config.yaml
vocab_size: 1024
optimizer: "adamw"
lr: 0.00225
beta2: 0.98
lr_head: 0.0089
decay_shape: "linear"
doc_mask: true
steps: 3856
Each number is 500 + 50 x the weight over the matrix's rms, rounded and kept within 0 to 999. Layers, rows and columns count from 0. Numbers have three digits each.

# layer 6 MLP up, 768x192, rms 0.102, rows 357-373, columns 0-191
427581438387546398556494641477450557505463488529568548416497550399494528362485457470446540404444532524531456458565471541466562313485537510483578431528514509538487441545585527480485428490463470548531416573557424515561468467533425496507359568469479497473485458578577514475565521519552497430560554540529417445448597432516418492399644537502467367394518539472483564501591397546646429502496568531547472555505408378540554443553494576485505461441486542507543470449479470545491512512538503526458513481411521532581571472481473637548568559546538560462511480424422525494471622435590410549
471492458499501502529483489459542525511556511538453471548484531518465547472473411527597552523502574491469470538569526516572408584415435544398441453535501600533484496545512451495533500440431517535506458402551515440443459508526516431482387425458474528492544472570459563486447588459444605491504444518563457413554539459444484479545475512562504556500635537474608549485538568472570528546524483496621412432585492532561559456574530479512516505440430455407481599433518463469562551622432629510470512564506473510511568386493457498414427531453500494501568531461522494495476520505509514420
553477578530470518555471544515472584570487542379480499519464488421493538545523471456468460522572488519443519413444548422471453498465423522555455451468506414492508461494544512434369546531370539511574476492458485451533535603513552532562552536602536604458443495424511478534545503483475506435454421581492485459444583512525549507506463471545516367492450528531511536520506429499489479536550474435506546432465446507530584479470477466419507454416402506485485459501491524524488556515558542486526568503513525473567568501567470500499524514497486514516530598433560499516506495493486501535
564470536461539501575400513501477473423490511495438549570467464518584410495449393483489517492518547469482407495502446451511551463328514396449536467500544471528605546492543535459541496605456423431479485508418584582487516389549452506453464529564439547552436595464498463609522529527520571474482540589468532357576612512473449484411520512527464376434421504505488584422477506576427515465524533532526453355572511555487483524404499384550461392523363546479483531497458559498572558551596498536459468474519536456511475527562555454464493528553545574466467540493501526524572484412563508629
496509500499503505501490497505500505496499494508486500501506502501499495499495498499496501492507501495513503502521507492482491496495496500505504495496495505495506508495500501499494511497499506503509498508505498502506491501511497501506502506500494509496502504496509503512493498505499508497502505511496498507499500493501500484499491498507510504497505499510500513503496501497501501508496497498497496502501493489502509499504499500489511489507498484495491497494500496501503507504497496498511493498489499502500506500492498505499509504504497494498496498502502505503497502504496507502
579484443456558424524507505483423463549499456451401494531505520503524392535492486495503635465444399495523487502471484579419696469543427508415472445571499533557537513559501477350517528451413573350577510500486470472551414530569543444543611545541519501453494475530541423547545506522505518430458522514444455486444554498539414465423471460487569525466468553450592545518548512516562498585555469449494523498588527496557467531482492436498471485628516476463514508466511579487446470449540541579436514640546479433497543474430578551438467441474511590574501523516541503459451532421524510505
544630507440473519522502477520427474548485581447494526477486474516533355570461448409472526460427505501514478539516463471439535482504453473617567435496484463442562530467514434425566496545518500518471534499471580482547460515533477433508558496669564519506488598415548570428515510561512543492479500507428514481508511523446557481423498491469555454436407406458521527495585486460458545536471504467474499495544544487423469554499472489549489405513516529428495585452504447505444518553564445517492549429581580487464486457389532561533583446591527499547481439549487566498513424470527497427
541634530548676495523491514511495510509441482560384471464463457421476460420582284526473557602462513561404393518543542511522530433507522459509625488429582483521514439510577465400492460591486556612461513513409499488526349410479565458502468510502462538476519452507551516485584539484506486537608470539482539593419635459537452581475509430513556376483495550481484562517588547521556444441599416462545534497437516484556520471572393362542537557514412458470589467467447454414572548465491489531370469496479525505507541543477459488474494517487415617528480577582624548433456524523490409443
549516466435512559528544530550448605597498535481408550442507477333530501467468469395560528496470468548357516504553518569455467481490456528443519456530502486420621495468483539471446461498558465544542501592402513616590492460528513358480436470552521430502486610431458505543614535550664465524510579464490485364378499511421552492461497442452487533506426445661470536561527515566511546478658610557482501458421569507611446535554479554596562439485418448465469569454502504591454508513449402447429496479389512379540473468447560552499567555577523568500349397492466525551458500522538517498
494505566396532492535486418426492408486462511550427488595454535537640465550555517456542614489532551580548405525640525388457537390488478411465482525456485518441584498592602658473492493589441500475521469466518661434431479484344487544473452413493593449403557626565522574479470588587422477475581488497546470422551577608527422459459503571404493457354601447552543527407489496381458479531485549522561490543458440447535498466433520479567521360546550513459471521459530544460459556454459494524479547466511511532474568457473625459470506456558473507555472460560521577574465461427508343517
616507546510526535453449379487471543556426475506516586524406531519511443484442518473502475528609603530622421539540449454469643517407500462512524492531467543475488465545489551543518529549574540488603501448469439305566380503536536452430544490484473445439575479533472458500487571491398489486497571437441462468413630538544539401435502571547404459482416349429462523473504522512550539558455561459477505493456511511452525484447518383549470351521439447475569460455416500586392601515522466467502466573613581435548488494498541595409542535506539505586499591491492637505525499493432506494
556446486312506495543494490428477412525598546570529457549545544466659498450468489489432434506484553504530521579580425376525494402507513478511467474491542564457503439496453503551450443374592553520483501551528553569521433445479578465489548546588484474512481527457580390520553606575458438550432570535591459396443574554526423497501505493543442475382529529430557525562520597448503406607488522563497453490459490486516440364429508481553517503451556564352475523464492509537453439533526509487428529471536525497550441521506497480454656441530515572488471476519481587543588467575454464479
468475573520548412527520438482563473466524494529503503505406563441426535453487484527583543476447508515521514553528412481472397422471540478518458562581556510532482525520534507475521536469431538496587401438536424462483559528502531540507475426431398424459496482560513551411459546569481551520558432638518357486540494494599478431418539494454561574497531560437532588517592517491602501560335491476558427559456440504514454524539491441413467430488496481443453525471501481513417470466429473458505534519519563535532476510522518528492455541450502507500558648465526543345485605499564493487
454499528505503572425549443497466516599461494568533430466462496441654507379463443485321428531570553483618444589478467532592508433571450646407574419530494550459588608464511499499528431576457566507537525429496476490535429582417615369577501494581439477452558505528513405461513584539464573446567413449570461548496607374495563577407482536519528457487465514488539472512508434511504475524566555493488442358543475508487522549532369572535659540505488512413492483456494476595534540477605451538460410473524480574568456434471440486497498501464564569524431446487430565459481464500558394445
488512499502499515502490498513505511501499487509490502498510504502518507499493500507505514496515507489512505501518513488485493493499499504515516489497499512496506508490516510494494508496499498499512484513502495508514494507524504500504495510496504505501513500494507502509510500498501517496512508512489492510497507496508497489491476493492505510510504494518506526493495502496498520519492491494509498514503498485496505497504512509486520500515494491496479496492488481501491504509503496499516491502490489504508508500494503509490521506509500497490502501508497511506496529514498511509
497501507495502501495497505499499508497494495502493495500493497499498501493499493501497493491495499496503494497516505498490494498495492500510500498507501504503512500498497502502498496504495505505510491507492494500504496495498505497502505502503500504500491503497497503510502496505486504503495497506497505499494502500504497496489495493489501500498511497503496506505498498495499504508489498501504500494497495494500502498504501497498500500506502503503493501491497494491501512498501503501501496496491499507494494494491495506493509499507497503502503492500506501499500495497499499500
497503496511494504502498504497507498504497497506504502498500502511498504507495494502509502504504496487496503502494502499500500498506504495498506512500498503495492505495511509501496506494501491497500501496497497502495505502516502503507495499496507499500503504503502501500503504498502505505505501493498499502501500499505494504499501500491498504499496500503501502499495502501494507501503494499502506509496500503497497495500497503497505503496497498496498502505497501508500506497500504505498499493498491499499505497502500499501500503500503503494508507499497504503505510507496502494
# layer 6 MLP down (transposed), 768x192, rms 0.0919, rows 357-373, columns 0-191
523418521589548516558527448542538496589487514535479527565674403533623611504430490453477351507538535558490436539547506498488451420389486526528535553585513449466476457484340603528500423581485540480459379431515565543529515514516520481488471480410442496432465561461403562562481606501447470581460514476543476519396570536524429525532483510493546577506402517403555515620523404532422471449499411490529343642609331534504494429520451558583524504578617443474548445529401464481659631652507537532365508371465584532506527458480467418598482508495545518505525384442484375439572435529386476449
433505493416539577461585485495431450455484506539540479470498510484556537521432497437441385573451450523616462407514499630425523520463551494552591480594563414546445458513570536489478535513558500496519529567490463533534503470503568568561464593516461509448493516482450535650568522478450542472346556505424540453484466502489479443484523472537516448600421459508496547525496457450550542550375553466473588511406506401542409487544431527499552474432477596563570445566369541512490586515535395520477443567535475536457398513478462449509582488476596576568467454586553546479539464415477470515
423455490475586514453498408451471392475497526557441459569513501490535470524502547534570574441513439486542499526517516523570498531529610492437505417471491555489525432444465519535601470489511532469499512446568523525490513483442453473462492518460493454517529523509451465535454622474512515502506566454527562472461490497462531488572521534468479585489484534495454488525508590520526476469473494537493469505540554520489486468502485532536452533513523456481486618452471537537493494490495438495489483535538477511535479436506519546499474473514474454470468453509584503451549519474516488454
556413565414541554392522449436482595437515577527589460592480358460446463401387567505499456496443464499549479433609537358398530466436581497520487394368497476425470527548520448512392497449482528480577405547511513542487451567436448473537534452485395449489433452540590605447499476560422472492620475564547537481557482526548544538458597507496510476474504506650527434543546476475465481478571532582590565542588521486510440536577433496413570411551563495550548472580515616448533516567492416565339509575508427340477473577474466588530355476501489594480539597462533520521528482514535512510
499494493497499497498501507491501503501489504504500501506496505497500502502499494498497498501495494501494494507498494501500506493498499497499494502508497494500499495501501492503502505498500502498499499493507502504499502494499500499502496508503498500499495501499502497501499512493501491504498502493505506496503498499498504503496502500504506506500504499497496496498498503507501495497503504503497508500498508501497501504497508505501497504503497504504498491514503492496498496500507502504490506500503503498496497499508504494501496501498504495504504499496499499496489495500498497492
437570465507548470501402494486546561515489474543574586506538515540399419526573469426486496436429464515517486468525545591513634436474548530470504488484442496500532493523439530585527474493446351487458456481455534554447533508498557497472500521512482531440456541529426553404381515474510456537530564473513523424491489552462480558492526473606470524539486499506461545530539584500508491530539506503524504600532603514415515585575573567552616459479489458482479518543622525508398413504502457472469449469577549488474408470467562518439457605438473373391574554427468530518427424479551456483
499477536473479488496510472419484557448474441591497441518435514477497541477564493527450473540539476483507513475447549489562443468508583530463444569551546540532488499522418487488485466506471529529497516498536499524528458537490539491502495494410488487495504512541473465535541580529480548477488464534497543472498506528556390458641508517502476526565458515477522470537466495501547528500504524528533463550528408475467539495470464494512526538440494507463427470515549524466604547487502497532414500532477437472549464469477486473509513505400520506436503458436493565492503507544516506503
502455403532486412410493548505503463569492464518453585381591536504574434495410576465462511538515371593510512500471505529481527531578665495441365583486520510540556603385409481492359530503551543442478493513404504599484458444594404523500515467563503586526484469488515493551454444555557547514498516390482523526449602475444548426462447488576545459534399520434526529518549484456511456539476469533621512520482624541461598510537537552555462509514475556679428408437564496454519534561508476526486523423463536503506528588526449340536536528504552466497414509482357414476568421503468579386
512517497524464436449444442530518378459525438498512440575387587618388557497515566584482436529571577444683486479363492465534495486533489397585516509473406447566441532493578427523486502568461529448497590454616580299415564561508522578498562529498560555453557419571624605491498449503374425487508425533506497730602509454580513475578541454500486477525522509345541523403443497433498473516405378515563523525626404598360625486490469382338470643443570519494509398516549539442558462419580538541519515529515445649458562479511441435487482526371495457439599590514581511455523575488436431486
526345553522550535411450555552539550425440539581549524498529537452517400600522481585609528457554437366604512464608464395521611525421477502590487425503507604506565487459548505458446594450565487369446367453488507474479519456576451501524595464490388443553569471486453461423480576501592501329517472436555320533540524494472372583602723530512398456437579425613667386448506538555493471453493397532466372488680457324500605493480492616477511580401513424472563515500339471447517427429455669438534500489385446584441561521576514632504616547467528659478408510500387441484534459486504617553
487557524476504579518659508488409601481501443467597538542442403624463485409453457477648501559470410548562446493517491462526534546502514508407529489409574550440425484516446596440426485544456568488592422426531617543485529457462467488533487448513426437520590578522493532533500518542365421544491411505504433518449456543567432494444460437428430629447437395489457576498541497497431549474548575601441552621417549432498436576525498540544418527546507493548557464532567519524430560526418443543640499491596497486489602535365524411538517431464498476425482533470545417495500392406506557635
469490539419405558507450404474526575476488685408543543552491501521492543633528474558498547394543469438533463409497448615601525553436457446460435558524533556417530595411501442518544483492519529458528428582460630530512487583421523372564457504390531545487525574530468577390547503420523540541454480488490546499611550504525510518542523416501611474561412528532445523458478443501414452449508469483482527505561439515424495493457537426485569540521409529590424613530546495492501444486447530504630533401438457442381555486615528511476468502460494456400491577435584415547441565491602531447
572489452509553486489504705543416569500452495543550469478613407514607420472447489470484486513501468497517483506497526428460607531588511492557562473436489419386506518446524540526458517447477500468505548566401548563552518453521518459501594516616564532527447496442476489515518445513530387490389593371462468560420541560452481541558428440494495358546457415537424419531441468570439478468625558525494511574536560480515535506478488479641509529558500472509457552510577423423476521515583473589538456480529467519454495586418541487460537465479425458509392476511485400595582377505539593500
502443440575495622479482522550436518498420499535420430496473379547476538584425593591550502473518406563448525495518470547440564434516458343628531523459443475565509538564493622583499437474437539447394515446491527490492670398477550524466544431546514507479564459389481506514457475440393430439487493515517538549426397519565510451581529519519449541450487503651534508537548433509534582509492489613438550546507579536523475485574449484551374476488480466440494459574518464497339414579491525585443446408524521492435558445512485522585480649510425446594538600610516513420482609403560467515
513496493493501495495502507488505503502489510505502502506498511502502498505501497497492494502495494500494496506509489503500505492500491495499491497504498495503500491510500490503511508490494502496504504497506506505503502493492497504503492510508505500502500499504510493497491524499500496509491499493502514494507499488496504500496510507507500505508503496503494496499493498510512501495511507505493515504490504510503506507494500508493489500500503510493494494517509500494494494498501503504489501503504504505491498499506504494500492503497498492509504502494498490492498488497501496489
501499496505492505502504502496504498494496502498504501501497503498500497500504494492496500497499495495502505510499500500499500494503501496495502500498502497498497495501501499504501507496502503501494502494511506498496503499499492497507496500507505498500499497502509496497499506501508495497500507500506503497502504495494499495501504507510504507506502500499502496497497504506503494499503511501496510497501502503499495497502507501498502501498499503502499496505501502497496499505502502496484500499500503505496495502504500497505495501502503495494496501499495501500497495501501496497
504497495493503497496492497502499505497503509502502499505499498495503501501498501504496507497504503504495496498503500501500503509494495499504498500502500498503503500504494499499508497495497502499511502500497503498501497496500502502496498507501488503497506496498501502498500506493498500505498501500497497503501499498498509503502494504501500494503501497501500502499499503503506502501500503501500497503501502502504504498496497500495498499499503505500497499498504502502502493500499501500501506510500505502499500501499500508494495499497494496503503498500507497501504497494497502499